Weights of a small GPT-style language model, trained from scratch on English Wikipedia: no biases in attention or MLP.
Each number is 200 + 20 x the weight over its row's rms, rounded and kept within 0 to 999. Layers, rows and columns count from 0. The size before them is the row's rms in percent of the matrix's.

# layer 2 MLP up, 576x192, rms 0.0652, rows 413-449, columns 0-63
100,182,203,205,185,172,203,207,178,226,212,232,217,183,181,216,184,196,211,205,193,185,154,173,227,206,214,204,212,186,215,231,202,223,205,192,201,220,206,216,184,240,244,141,187,201,160,150,197,177,196,200,189,218,211,205,191,213,224,190,184,205,199,209,219
108,203,205,198,224,199,179,176,202,205,207,162,217,203,181,223,222,188,186,201,200,220,186,212,221,201,184,158,220,198,217,180,230,190,209,244,214,206,210,215,180,202,182,201,200,244,189,208,204,217,230,194,201,163,200,222,174,223,209,220,191,185,199,215,227
100,193,197,192,221,206,201,198,204,207,218,197,170,215,198,171,246,207,206,186,176,215,228,191,186,196,202,201,156,231,238,196,224,228,198,220,226,179,226,156,215,188,213,211,214,208,192,202,194,183,192,213,152,192,198,231,189,170,181,188,193,216,240,191,231
089,190,210,242,199,206,175,208,203,167,218,238,202,205,157,188,201,167,216,227,216,194,244,220,215,214,231,192,182,212,176,222,212,215,182,182,227,205,236,204,210,194,195,222,222,199,195,215,186,239,215,224,198,211,197,212,209,213,233,200,180,208,181,185,229
105,210,188,223,190,209,249,191,187,150,226,230,207,206,226,168,211,230,172,185,205,194,216,207,223,198,232,183,188,201,223,190,205,215,214,201,177,226,207,207,208,178,205,190,213,196,225,228,211,170,203,186,212,222,182,217,182,228,215,201,233,226,203,227,206
108,221,184,239,258,234,192,229,191,188,219,188,190,185,226,164,240,204,168,208,175,222,220,239,221,219,208,195,156,166,190,196,212,193,192,203,219,198,183,224,214,155,224,188,176,222,227,202,207,193,184,207,173,183,209,202,203,182,174,191,175,159,173,212,180
100,210,206,212,204,203,173,182,182,229,205,196,214,199,172,207,212,199,232,206,221,215,204,215,215,172,162,173,211,188,199,227,220,226,206,185,206,198,182,218,214,190,195,152,199,181,163,222,182,214,146,188,212,224,239,219,188,216,219,203,211,201,193,183,206
103,215,207,225,214,185,213,199,204,225,215,194,199,182,206,224,226,222,224,196,194,186,224,211,181,197,233,175,174,186,198,152,206,202,211,213,205,188,220,212,241,167,189,191,194,233,197,231,224,184,204,220,224,206,197,226,199,196,216,222,192,198,185,204,177
095,173,213,196,187,195,217,166,213,194,200,178,251,189,215,207,233,193,214,247,197,211,212,202,208,203,212,158,199,196,234,174,192,212,188,208,172,210,180,166,200,199,241,190,166,177,207,210,198,205,216,219,198,177,213,171,158,180,221,197,179,200,208,178,168
102,184,196,193,167,197,181,196,199,232,191,186,204,200,190,203,176,206,210,190,177,196,175,211,213,171,168,200,185,189,211,188,205,214,227,202,195,224,211,196,209,240,217,210,219,193,199,193,183,206,192,200,190,204,200,212,162,205,209,187,187,214,218,146,222
097,202,194,177,186,195,227,166,199,192,153,203,186,225,185,183,199,207,226,219,205,212,234,199,230,215,185,182,207,217,176,209,211,190,214,204,208,214,176,188,194,216,164,184,184,216,225,177,221,205,203,172,171,194,173,174,180,237,223,191,200,175,170,178,225
101,186,187,228,250,208,194,215,190,223,219,185,207,190,216,209,228,193,190,201,202,196,207,210,229,186,190,183,203,211,225,207,238,185,209,203,193,209,219,208,189,187,179,185,204,201,202,229,195,219,190,173,240,166,213,212,247,156,229,180,214,232,212,197,175
101,233,167,213,209,191,200,175,191,193,178,165,192,209,200,183,171,170,217,184,220,185,211,175,188,216,221,199,179,221,224,200,182,220,193,182,188,177,224,217,200,205,213,217,170,222,213,203,219,207,185,200,187,214,173,201,235,208,203,192,175,213,162,152,219
104,187,190,224,192,230,180,225,201,183,224,204,226,219,193,218,235,250,187,205,181,240,167,187,181,174,228,220,205,165,188,164,192,211,183,174,190,179,201,212,172,198,197,156,237,203,184,189,177,209,172,211,141,214,182,202,192,220,136,182,195,180,204,185,207
102,179,154,188,192,197,187,195,198,203,179,213,202,211,213,161,182,190,167,208,217,180,208,209,206,160,208,206,205,228,205,187,221,165,220,155,206,233,197,199,185,229,208,189,194,218,234,230,201,145,181,203,180,204,203,179,234,182,197,234,173,190,209,197,217
094,226,170,184,203,180,191,199,209,163,176,177,163,226,207,181,186,160,210,201,208,211,231,217,211,167,208,166,190,243,205,193,209,207,177,200,204,197,166,186,195,181,210,185,200,184,204,197,199,224,202,209,175,223,223,187,197,191,188,234,206,229,177,193,205
091,209,200,228,187,181,193,241,181,194,211,176,193,190,202,229,204,200,180,221,196,205,178,200,199,200,207,195,204,184,190,188,182,183,214,181,189,207,154,196,208,180,218,188,226,192,195,208,185,203,190,197,215,232,176,177,209,168,208,185,146,229,215,194,167
109,177,208,194,187,214,178,229,196,173,192,198,212,170,200,176,184,215,211,213,185,207,192,212,199,199,185,202,207,216,195,184,181,192,199,244,219,171,208,203,229,194,191,201,197,189,228,207,208,213,206,207,190,187,215,216,191,217,246,223,198,204,239,192,204
106,194,183,211,207,207,203,232,180,209,209,236,221,196,207,210,157,198,193,219,178,202,172,207,223,217,183,189,203,215,201,192,153,194,179,200,170,215,198,186,216,212,200,197,215,169,217,190,213,198,197,206,215,218,220,213,203,170,201,171,209,203,185,196,219
102,202,204,178,189,215,229,182,204,241,198,204,179,193,192,218,191,189,214,212,215,208,199,214,169,190,207,177,205,168,240,215,179,205,223,217,181,186,192,248,193,184,202,216,185,160,192,230,214,164,181,193,229,190,226,214,204,251,200,168,225,243,199,163,173
088,174,177,189,216,191,193,216,225,230,193,222,222,207,178,218,227,229,171,194,224,205,193,197,210,234,198,203,188,205,211,191,165,185,213,175,186,160,226,188,209,219,174,194,196,239,197,208,173,228,173,170,181,205,180,189,201,228,185,169,189,195,170,214,232
106,230,195,184,236,165,165,222,199,197,228,178,199,186,229,190,214,233,191,205,194,207,218,195,159,181,199,199,191,209,200,177,190,186,183,191,177,175,199,202,215,196,173,222,200,205,201,188,204,160,212,231,188,201,198,176,168,160,179,197,198,221,243,206,200
097,192,175,207,196,191,207,199,218,224,224,142,207,203,235,201,211,220,203,178,205,227,178,196,209,236,195,161,217,220,229,206,201,188,213,227,157,182,187,199,165,209,198,176,168,194,181,207,197,170,210,176,198,202,209,198,212,201,191,147,236,166,196,236,191
095,212,169,193,188,147,207,205,192,228,235,205,209,206,153,246,208,194,178,195,184,198,190,215,214,202,154,205,202,193,177,194,200,196,204,198,171,241,200,206,185,193,191,203,194,166,159,192,208,174,203,178,207,205,249,213,199,187,173,193,166,209,185,212,190
096,172,182,186,192,198,185,200,212,211,210,175,197,160,202,212,214,177,226,172,189,211,204,207,215,204,200,186,198,203,222,178,178,224,207,201,197,236,230,206,175,199,213,226,194,176,216,251,230,217,203,198,214,172,194,226,205,200,195,201,176,182,164,222,192
106,191,197,182,215,221,206,199,160,210,208,244,228,179,204,232,194,201,197,189,190,167,167,201,204,229,194,211,144,173,217,198,204,215,201,220,219,186,218,180,186,199,206,208,199,177,198,170,193,187,206,191,188,156,199,220,196,225,199,183,158,220,206,234,168
111,234,204,196,198,180,211,220,236,182,204,187,223,181,194,228,193,225,244,217,140,197,184,173,190,194,202,175,220,198,192,186,191,194,178,177,185,214,198,216,175,212,204,183,175,199,240,188,185,205,167,192,221,221,252,174,214,210,214,170,188,211,192,231,203
100,182,170,201,180,196,203,215,207,205,191,193,205,198,152,211,229,215,197,228,227,228,196,206,210,239,193,209,212,217,171,181,199,197,233,219,198,214,188,206,193,204,224,221,179,191,218,209,236,156,186,216,208,208,175,198,212,206,196,196,211,176,223,186,189
097,177,244,190,214,197,175,218,227,236,202,213,217,200,168,223,209,193,203,219,160,215,217,217,210,199,185,198,211,205,178,207,182,177,219,200,216,199,219,195,191,222,216,204,197,197,173,245,211,190,198,212,177,212,215,177,185,180,172,170,218,205,196,221,218
104,195,221,222,178,199,191,201,177,230,201,174,218,174,205,211,185,189,196,210,186,238,209,195,193,186,192,200,184,227,240,199,213,219,213,228,196,211,204,189,215,180,183,192,217,195,210,209,207,170,183,210,246,162,221,209,176,164,186,176,207,194,216,207,215
101,195,200,204,209,235,215,191,168,180,191,158,189,172,222,199,204,208,189,205,184,195,232,189,200,222,244,224,197,199,228,162,162,231,195,208,207,223,188,199,184,177,214,204,184,181,210,170,209,190,240,170,179,209,228,194,200,242,224,240,219,201,196,209,199
096,201,168,193,198,240,199,209,168,212,197,196,152,227,205,218,193,202,232,189,224,195,197,207,228,207,197,202,194,169,208,198,202,182,188,197,218,169,185,177,181,213,195,181,224,204,198,184,195,176,224,176,147,174,177,175,178,197,212,243,202,182,198,179,188
099,195,182,196,200,211,216,162,204,180,214,192,200,189,173,200,185,186,222,200,180,173,211,177,199,178,194,210,202,191,189,202,201,222,187,199,199,201,212,213,199,246,184,191,191,166,213,176,225,198,197,206,176,213,236,175,187,177,162,182,181,202,204,244,174
099,190,188,169,190,204,252,230,236,261,214,206,226,196,177,208,179,183,164,181,197,218,227,232,204,200,195,210,179,240,220,186,206,223,220,252,216,185,189,171,223,213,178,189,171,175,180,179,181,207,174,226,193,202,174,193,207,198,172,224,198,210,220,209,188
093,210,184,178,191,228,232,198,235,215,215,213,177,203,186,179,188,178,192,219,218,200,173,177,222,177,191,202,201,141,196,233,188,225,185,189,163,200,204,210,188,187,180,180,204,200,214,196,161,229,162,229,230,207,221,200,195,197,200,190,226,193,179,254,229
104,237,195,216,227,203,200,214,158,200,217,224,202,195,182,243,181,200,159,193,209,206,175,193,228,202,220,183,200,201,167,221,222,225,186,194,205,224,228,178,203,204,186,207,156,178,210,193,181,180,230,171,193,175,199,202,201,210,220,198,190,200,224,214,212
097,231,198,227,207,237,229,196,230,176,209,209,222,220,196,220,181,178,212,182,205,186,197,200,202,206,190,207,183,160,206,211,193,208,183,213,200,190,195,174,193,212,222,160,203,225,169,194,201,166,211,171,240,176,205,174,190,178,192,199,231,170,190,216,188
# layer 2 MLP down (transposed), 576x192, rms 0.0663, rows 413-448, columns 0-63
094,175,195,210,233,201,186,205,222,169,223,211,151,197,232,197,199,189,210,183,224,238,188,204,210,188,194,181,211,172,178,184,201,165,202,232,205,205,190,182,241,159,210,205,203,251,217,211,189,212,229,180,233,218,179,195,207,215,177,234,221,191,173,185,190
095,189,203,226,200,207,213,216,194,160,180,187,177,172,211,207,244,211,208,176,176,188,205,217,189,194,173,214,168,230,194,186,202,203,190,224,181,197,182,248,198,183,190,183,225,208,207,225,172,214,180,213,227,220,164,187,228,197,179,221,217,205,181,236,216
099,211,222,198,225,187,193,194,220,172,207,192,239,187,187,180,182,215,174,210,175,241,156,178,187,156,219,216,186,225,190,200,189,177,181,189,161,177,183,177,194,203,220,209,178,199,170,233,199,195,225,178,191,227,187,226,177,191,200,204,173,184,166,214,188
094,211,229,191,183,165,204,224,221,236,189,224,187,197,201,222,196,213,216,247,220,203,214,194,223,236,186,208,201,202,244,204,209,186,219,206,227,204,166,201,199,207,185,191,195,163,207,200,190,222,199,156,163,212,223,223,188,167,202,188,215,190,183,207,216
103,251,203,169,228,227,187,172,155,215,226,138,180,242,207,193,161,206,189,205,195,202,163,193,200,170,187,228,179,233,207,174,167,195,210,218,175,189,216,203,180,187,181,176,212,201,214,210,194,211,192,206,208,188,231,220,213,212,189,186,203,170,170,244,193
100,221,216,165,198,210,181,182,186,237,154,144,192,235,194,235,241,237,198,216,223,188,204,224,229,188,199,192,176,165,202,192,188,198,193,201,218,216,193,214,174,202,208,187,222,201,202,209,177,166,193,197,211,197,168,218,216,159,227,203,176,187,166,187,188
103,239,209,181,205,208,191,203,181,177,196,248,221,185,217,248,238,232,201,187,205,210,189,224,245,191,183,226,200,222,212,179,180,161,180,182,223,202,178,193,183,206,233,192,225,194,158,221,237,204,201,198,187,177,222,209,225,190,229,222,183,184,194,194,215
103,236,183,201,161,220,205,211,201,186,180,200,201,255,213,187,203,197,212,234,197,186,222,227,236,176,204,222,193,214,173,198,167,235,179,193,184,216,195,213,198,134,217,200,218,217,172,202,191,199,173,216,193,212,189,226,232,177,186,220,187,194,194,163,210
100,207,191,191,223,189,177,180,158,205,192,204,185,231,198,192,193,192,207,206,208,235,207,216,204,205,199,180,204,221,199,202,217,180,210,218,166,215,219,232,184,205,149,190,227,244,206,189,192,194,223,189,202,165,183,187,206,236,205,192,188,177,201,211,190
097,223,207,221,223,162,201,175,205,187,214,203,195,198,197,214,195,196,195,181,234,188,233,189,198,193,195,178,211,196,196,199,181,189,187,189,204,205,207,209,177,183,158,189,197,207,202,233,215,202,215,190,202,212,205,186,195,194,223,204,208,180,198,204,184
097,199,196,189,204,207,164,223,229,209,178,196,244,216,193,198,212,196,213,204,222,204,166,192,206,177,185,186,199,191,193,206,204,244,171,171,212,186,208,174,223,233,184,190,218,173,223,218,199,178,216,188,160,222,171,216,198,204,201,187,186,217,176,212,188
102,222,219,216,177,195,209,216,246,163,215,207,193,157,213,169,192,216,181,173,200,198,236,189,202,186,200,205,215,214,220,220,217,168,192,169,190,188,207,177,211,195,214,193,208,192,201,208,192,221,177,229,170,218,171,180,215,175,219,164,181,213,154,174,191
103,186,195,195,246,196,188,217,216,240,221,227,198,202,153,184,194,167,221,160,171,224,171,201,240,188,204,221,186,213,208,211,201,218,199,180,217,220,225,220,209,197,170,206,198,207,193,187,207,208,207,207,218,204,180,205,191,207,181,177,222,202,189,193,178
095,202,217,221,180,157,195,253,217,189,187,234,190,166,179,162,190,191,202,198,190,207,213,208,199,210,232,245,203,224,199,200,186,196,198,165,226,234,196,193,207,200,230,191,167,180,188,234,186,202,191,235,201,211,205,205,226,198,224,179,207,200,183,222,176
100,231,222,222,180,219,213,210,214,210,198,235,203,196,195,225,216,204,204,181,179,189,199,189,189,215,194,205,216,167,169,217,186,252,195,192,192,202,220,218,222,211,204,212,202,208,163,219,177,255,216,206,191,260,208,216,190,214,198,186,227,213,202,175,190
092,200,205,205,191,222,201,172,215,210,206,207,231,197,215,224,226,211,230,222,192,217,217,205,197,202,217,191,245,189,217,192,218,177,201,224,189,182,214,193,229,182,208,173,250,219,214,175,175,197,229,189,205,193,190,221,191,179,194,219,197,252,210,201,222
100,201,196,224,167,200,205,181,182,178,201,186,214,204,202,183,166,173,183,225,186,162,202,227,201,250,191,228,204,187,163,199,164,203,201,186,247,186,182,173,222,177,186,207,222,190,200,153,213,156,222,201,177,218,189,216,207,209,210,182,182,194,204,232,202
099,214,225,194,191,194,191,197,173,186,189,164,199,204,206,196,180,217,209,182,188,214,205,188,211,187,169,235,205,175,190,191,167,233,194,223,207,193,228,187,177,199,188,195,167,229,166,202,214,173,214,211,213,223,169,208,191,190,191,209,230,192,197,177,203
103,173,175,190,196,190,225,220,194,206,175,211,202,232,186,171,217,180,228,234,209,207,200,211,209,230,149,176,230,214,198,200,171,229,213,188,210,246,233,204,212,163,209,168,189,223,222,197,223,221,226,202,163,171,195,208,204,198,198,202,230,176,202,196,217
102,207,196,208,154,207,171,187,175,204,186,189,199,164,170,178,181,247,219,237,191,250,167,159,189,183,187,228,205,201,184,194,201,198,166,188,186,229,189,187,208,236,177,216,197,176,183,205,166,200,195,197,211,202,173,234,220,221,208,205,214,219,189,193,175
098,233,188,195,200,228,212,207,182,190,215,196,193,189,199,197,238,210,208,168,197,206,212,196,192,196,228,212,164,211,191,189,212,217,207,159,201,185,189,196,239,191,177,205,210,228,217,176,179,189,232,186,198,215,207,196,198,210,202,173,229,174,182,207,209
094,169,209,223,171,200,179,162,229,204,184,165,222,223,180,157,182,192,220,143,219,192,192,185,216,200,187,221,194,203,209,224,228,181,217,186,215,197,209,219,200,217,200,182,223,182,215,197,210,225,206,176,218,171,191,213,212,227,186,199,219,200,180,183,200
097,231,205,201,173,218,197,193,204,239,204,226,207,205,196,235,213,157,222,199,190,187,214,204,215,201,203,173,180,211,205,174,201,207,200,209,212,178,208,187,194,201,215,209,178,190,216,185,198,212,205,157,183,188,236,233,192,206,188,169,181,205,235,175,222
099,186,175,200,193,187,203,194,184,218,182,196,234,203,219,165,206,194,204,234,186,188,207,186,224,227,231,185,237,210,236,203,189,220,212,188,192,159,195,207,201,189,191,186,188,186,174,209,227,178,147,184,206,194,209,179,215,226,216,185,188,198,192,213,193
095,188,186,184,217,202,187,175,227,197,197,191,198,185,192,251,241,174,221,203,232,207,170,183,186,183,203,187,191,191,228,192,200,203,222,160,207,225,164,196,217,178,184,172,174,165,192,201,176,187,181,200,194,212,221,194,200,214,204,184,215,192,215,187,219
094,209,205,203,174,199,208,208,227,187,190,169,209,243,182,236,198,187,214,234,228,217,214,214,216,222,158,177,232,177,173,203,200,186,193,201,173,161,169,182,177,184,209,179,206,222,232,211,212,235,189,219,255,198,193,187,201,211,218,191,236,181,202,191,238
104,141,237,223,206,236,227,201,180,218,227,192,207,180,194,183,205,211,222,194,170,168,198,199,224,204,198,192,163,187,218,188,179,227,246,199,187,201,208,236,218,183,202,180,209,230,204,192,187,213,176,230,223,221,205,199,176,173,184,182,197,188,169,189,228
100,209,170,223,174,225,191,189,197,212,217,213,180,154,229,211,189,173,190,215,178,191,175,175,219,176,215,215,214,235,203,191,210,200,173,181,212,200,187,184,201,226,212,201,182,184,213,177,216,198,224,200,219,203,226,207,182,201,214,191,206,203,225,187,216
102,169,148,221,221,226,192,221,204,204,189,179,197,242,170,208,208,181,176,207,179,177,195,220,189,223,180,200,201,213,186,229,166,190,189,198,217,243,189,178,241,192,197,200,202,171,206,210,213,183,202,207,214,212,231,202,159,188,189,180,208,191,212,178,204
107,207,191,207,232,204,200,216,188,210,177,160,207,202,201,226,214,176,182,203,208,204,205,238,145,168,180,212,189,219,190,221,187,221,217,205,195,208,225,202,214,192,210,213,188,205,229,191,205,165,219,208,183,203,216,200,213,227,221,201,223,185,223,198,217
101,216,168,190,191,162,199,202,190,242,214,246,180,218,186,150,178,232,200,184,198,218,220,201,226,185,217,179,198,200,206,203,175,209,218,178,193,178,165,208,181,211,189,198,211,194,178,226,195,176,188,197,207,206,228,184,185,219,225,203,190,207,217,183,229
096,202,238,209,226,186,217,195,185,166,208,198,178,191,206,173,176,185,214,206,187,176,198,200,188,205,191,207,225,247,222,197,185,222,207,221,187,204,205,193,137,206,177,174,201,186,217,157,185,222,212,205,197,210,217,214,193,199,202,175,204,226,214,162,208
103,212,194,228,203,200,208,210,240,201,203,224,227,218,192,228,235,173,167,218,208,206,234,192,189,202,172,180,183,189,229,180,218,182,173,210,231,186,207,231,204,193,191,205,206,184,180,217,210,239,211,193,161,171,198,200,199,179,200,165,193,207,178,169,172
099,245,200,202,179,198,203,203,187,208,179,184,194,215,183,136,199,174,186,241,212,221,208,169,195,214,209,243,180,213,202,199,209,260,244,209,183,217,191,207,199,194,198,195,190,166,193,217,173,177,208,218,212,199,215,192,209,192,203,236,151,192,201,228,165
101,193,216,206,211,220,221,189,173,197,193,195,207,219,219,192,186,182,197,207,201,225,179,186,211,216,203,203,215,209,217,217,210,172,189,213,215,214,163,253,219,192,199,212,244,190,200,223,210,202,186,179,207,243,195,198,203,222,214,247,251,200,217,188,211
096,237,197,176,186,255,173,205,214,206,230,189,206,188,174,230,198,221,199,223,231,175,201,202,206,194,175,195,186,167,195,176,202,177,211,227,251,204,227,201,175,243,161,199,223,207,163,219,213,188,210,177,196,172,223,219,194,187,177,195,227,162,180,204,190
# layer 2 MLP gate, 576x192, rms 0.0674, rows 414-449, columns 0-63
110,190,208,216,207,178,199,217,198,211,178,200,183,180,218,224,238,195,202,219,205,217,177,217,181,236,204,198,197,208,204,213,192,171,194,215,203,190,208,241,198,173,206,205,212,213,225,205,165,214,225,169,217,225,191,196,162,173,204,210,201,223,187,194,201
098,170,190,190,220,233,219,176,217,230,198,185,226,182,206,159,187,200,171,202,228,218,181,244,167,180,233,224,186,194,148,189,211,179,218,186,178,193,194,181,203,236,226,222,198,208,198,181,185,218,183,197,199,208,218,213,210,207,190,176,165,195,234,190,226
098,178,218,200,184,222,187,192,207,226,198,212,235,226,183,225,201,205,198,230,205,219,188,212,228,197,253,178,201,181,182,214,175,246,190,188,203,216,245,195,178,214,210,189,210,197,216,197,176,192,217,217,211,189,217,217,191,231,201,202,190,198,182,165,197
104,208,200,186,201,157,179,194,180,200,208,177,183,207,164,233,183,154,216,221,194,181,185,225,224,163,155,219,211,226,231,172,205,203,201,217,216,179,211,208,207,226,181,206,186,194,226,166,168,188,211,230,184,190,212,223,192,205,178,208,186,195,191,197,181
104,211,217,187,208,182,205,177,198,195,227,198,161,182,230,207,161,186,213,162,210,232,208,210,195,200,182,170,208,226,180,162,212,234,162,206,220,198,175,207,184,177,197,197,195,189,239,200,185,186,159,195,204,219,218,196,177,206,193,181,199,232,191,165,182
102,191,222,201,200,177,221,195,212,235,187,235,194,172,179,171,190,178,191,161,164,189,186,207,204,200,234,201,206,208,208,157,214,170,234,198,206,196,195,189,206,218,180,206,151,206,167,193,261,187,223,233,199,202,193,185,184,193,220,205,189,182,181,210,230
096,204,194,221,166,194,209,190,210,202,191,173,161,215,207,221,166,211,187,194,183,195,193,212,194,188,168,208,149,188,209,167,204,225,203,229,221,224,231,199,211,177,210,231,179,184,211,228,238,197,198,195,204,170,179,182,184,184,194,226,165,200,181,166,207
100,204,169,176,203,176,206,218,195,184,189,234,207,237,206,191,184,182,215,217,188,196,213,184,217,182,205,203,235,204,184,217,177,198,200,214,226,160,216,171,176,227,183,178,230,233,196,213,152,177,204,202,222,191,178,182,219,227,221,178,220,207,204,212,221
098,243,198,190,174,220,169,185,199,207,180,198,211,189,205,210,215,227,198,231,206,178,224,193,201,186,194,169,240,183,233,216,211,184,211,216,186,195,153,211,185,227,191,199,240,219,171,221,204,174,190,186,185,196,192,198,201,200,198,189,190,176,221,171,190
103,235,205,216,199,219,163,200,214,215,216,236,202,162,214,235,205,189,207,208,191,192,157,177,156,174,234,247,174,199,207,222,214,201,196,195,225,177,202,178,225,170,213,240,214,214,191,206,204,208,191,198,196,240,215,218,192,205,191,247,221,217,189,197,194
101,181,196,250,243,208,219,187,170,245,223,184,233,181,212,216,215,202,199,222,198,224,191,206,195,167,222,208,183,164,195,205,202,238,171,216,195,218,230,211,196,221,188,204,220,181,217,233,210,213,205,191,247,149,236,212,205,185,183,179,206,213,244,211,187
104,180,240,163,228,194,218,189,189,211,218,156,181,207,180,203,196,206,196,187,170,221,184,186,216,167,212,222,204,224,187,226,219,234,203,213,229,215,208,201,181,164,221,161,190,206,169,199,208,216,186,197,210,181,195,208,194,202,225,219,188,186,214,176,162
102,193,233,175,182,182,209,241,217,190,181,184,204,183,223,181,169,172,209,197,220,198,231,185,184,219,214,214,168,201,166,176,204,219,179,200,197,234,198,184,192,197,221,245,158,181,215,193,201,178,213,201,197,171,219,180,212,174,197,197,191,204,171,224,177
100,227,215,206,201,198,234,236,224,187,173,244,180,235,191,180,189,219,180,201,199,147,210,178,195,174,205,192,227,179,172,219,178,244,201,210,177,216,207,227,233,206,213,210,218,212,199,213,217,200,233,193,223,218,183,209,188,202,198,187,210,206,167,210,193
099,187,210,202,195,208,207,193,204,191,215,192,186,225,210,215,216,216,218,212,190,165,204,191,208,223,200,185,212,144,213,215,182,197,168,244,194,165,242,212,181,201,203,169,217,179,193,189,195,192,206,195,244,222,173,220,197,194,163,228,213,203,180,235,196
089,217,215,219,204,170,226,215,170,206,162,195,166,218,213,191,190,200,165,221,212,207,226,182,212,204,200,213,194,211,217,220,194,212,185,228,187,195,165,187,209,173,208,159,199,186,230,205,213,186,194,219,227,223,205,188,198,209,204,204,217,230,217,168,218
108,210,198,239,190,219,191,197,219,175,210,242,177,183,198,195,223,178,221,215,189,217,179,192,194,172,182,202,155,194,205,201,154,217,182,204,175,222,176,211,195,191,199,206,213,166,224,202,230,251,191,171,199,196,199,188,188,191,198,201,244,182,189,193,199
098,223,214,205,221,198,176,182,223,169,221,179,196,220,236,195,196,213,227,208,168,185,211,175,218,180,201,207,185,190,183,196,220,234,215,180,176,178,201,223,215,147,197,198,157,179,211,188,208,212,215,197,216,217,192,183,217,182,218,198,206,200,234,206,183
105,187,220,203,211,189,154,177,201,202,197,202,196,177,189,150,223,208,205,208,198,228,196,174,187,199,207,190,234,181,197,203,184,158,171,218,209,230,211,195,212,218,171,211,209,192,193,221,196,207,194,221,191,194,195,188,227,191,224,213,145,188,207,183,223
087,217,224,206,223,199,217,167,200,201,228,188,222,215,226,199,175,192,197,207,158,175,208,160,192,173,206,234,176,193,217,206,197,225,189,207,165,227,189,195,233,217,199,227,181,202,175,194,198,200,208,216,185,198,210,204,175,217,188,214,199,172,145,233,227
105,193,189,216,192,192,172,212,168,184,237,186,198,185,213,237,223,237,182,192,168,204,198,221,195,160,214,197,193,218,173,191,193,220,221,191,196,207,218,198,172,214,192,202,183,206,222,187,217,206,176,226,193,188,166,192,231,168,192,198,211,188,206,188,216
101,199,217,209,217,204,219,177,200,181,217,221,176,173,194,222,207,210,207,220,248,239,202,207,171,145,228,246,171,237,192,186,207,229,195,225,192,186,209,224,208,224,202,202,202,193,198,207,210,240,163,187,216,231,193,188,213,171,220,205,196,215,196,194,202
099,176,206,211,199,184,237,201,206,212,192,166,199,188,204,238,207,237,219,212,212,196,189,155,194,236,210,191,214,187,214,232,199,204,221,217,202,177,175,205,203,217,172,211,209,205,233,213,213,154,152,222,191,154,237,197,203,189,237,168,202,208,183,194,183
098,178,228,208,199,203,155,200,195,188,207,195,204,199,211,186,211,221,185,156,226,214,217,193,208,195,213,219,216,192,221,193,158,243,229,218,183,200,197,237,220,225,217,192,216,202,208,232,217,189,205,224,218,222,200,191,211,199,223,213,198,147,203,226,213
101,190,208,189,184,247,215,191,194,202,188,187,203,197,196,204,176,207,246,189,198,190,209,152,191,214,200,203,217,183,169,196,190,207,188,243,240,200,174,237,226,209,206,158,208,254,186,188,208,207,223,204,215,206,208,194,186,185,217,163,202,174,190,203,207
107,221,194,188,204,227,217,202,205,233,153,195,164,234,196,224,172,184,182,217,220,218,239,210,221,204,231,192,236,183,191,175,218,183,190,190,183,200,232,168,188,222,214,186,218,160,181,206,189,207,184,203,247,191,223,204,240,222,196,211,184,191,202,162,211
104,206,203,204,185,220,176,167,217,213,199,169,223,179,213,214,161,192,212,181,232,157,185,192,199,176,251,213,198,221,219,193,188,204,180,172,205,157,215,202,244,208,183,200,220,198,190,200,212,232,202,215,226,202,244,220,172,209,200,194,213,195,233,203,236
104,201,215,169,197,191,218,206,191,195,190,197,219,177,195,166,189,207,212,184,203,218,193,176,197,209,208,177,175,181,200,165,228,181,176,213,219,166,223,213,155,206,175,190,201,214,219,184,195,219,186,206,218,199,196,186,236,195,208,195,178,231,195,229,200
097,209,189,162,183,193,195,217,193,221,187,229,192,177,224,200,194,257,220,173,189,197,205,181,220,217,232,186,188,195,197,189,203,231,205,201,195,179,206,172,180,230,211,178,218,158,193,200,200,221,208,216,231,179,221,171,176,172,171,242,184,186,189,217,174
103,203,200,212,233,200,197,200,242,206,149,213,168,222,245,204,207,180,192,180,193,179,231,192,194,159,176,179,190,225,213,184,192,186,187,229,174,186,198,198,189,215,164,248,213,227,212,198,210,194,164,175,178,192,165,223,211,193,186,209,207,204,212,179,219
096,194,209,165,169,211,204,202,198,215,180,180,208,200,201,220,198,213,188,255,193,195,187,228,219,158,166,225,200,215,250,218,207,164,186,215,235,193,197,204,193,212,191,188,247,232,208,211,213,183,213,202,183,192,187,249,224,216,216,195,199,185,175,209,182
101,199,215,243,228,177,227,190,178,190,182,200,192,200,195,172,178,192,241,192,171,191,246,207,236,202,207,240,208,169,180,206,205,201,239,206,219,216,179,174,183,205,191,202,217,203,197,215,200,217,220,189,224,215,233,182,179,187,191,211,183,185,193,184,162
098,210,178,184,158,226,259,221,171,185,180,201,204,195,190,190,216,185,187,241,215,177,181,208,198,207,248,209,191,217,218,202,212,194,212,197,222,207,226,189,227,189,189,192,225,207,215,192,180,191,190,233,202,237,213,200,225,201,192,230,168,194,212,201,183
097,184,233,216,202,190,204,219,196,206,198,202,198,219,179,202,212,180,241,197,201,191,210,191,174,167,203,187,219,205,209,201,230,180,198,233,220,205,206,242,208,241,216,207,196,176,191,185,198,191,209,177,200,203,217,188,215,177,172,201,229,175,191,199,209
094,202,216,219,216,213,191,204,216,236,209,214,211,206,205,234,200,202,184,181,200,246,201,195,232,215,203,180,188,171,179,176,189,219,194,198,163,190,199,193,189,192,152,235,166,200,215,215,181,212,220,195,223,164,195,209,239,217,232,167,208,217,224,197,226
095,193,191,183,208,213,161,212,177,209,226,191,189,187,229,208,190,213,191,212,159,230,205,233,197,187,208,213,156,215,226,193,223,220,196,226,162,206,183,206,243,164,208,199,169,196,214,176,174,216,235,213,210,227,201,190,191,187,168,217,189,185,177,186,231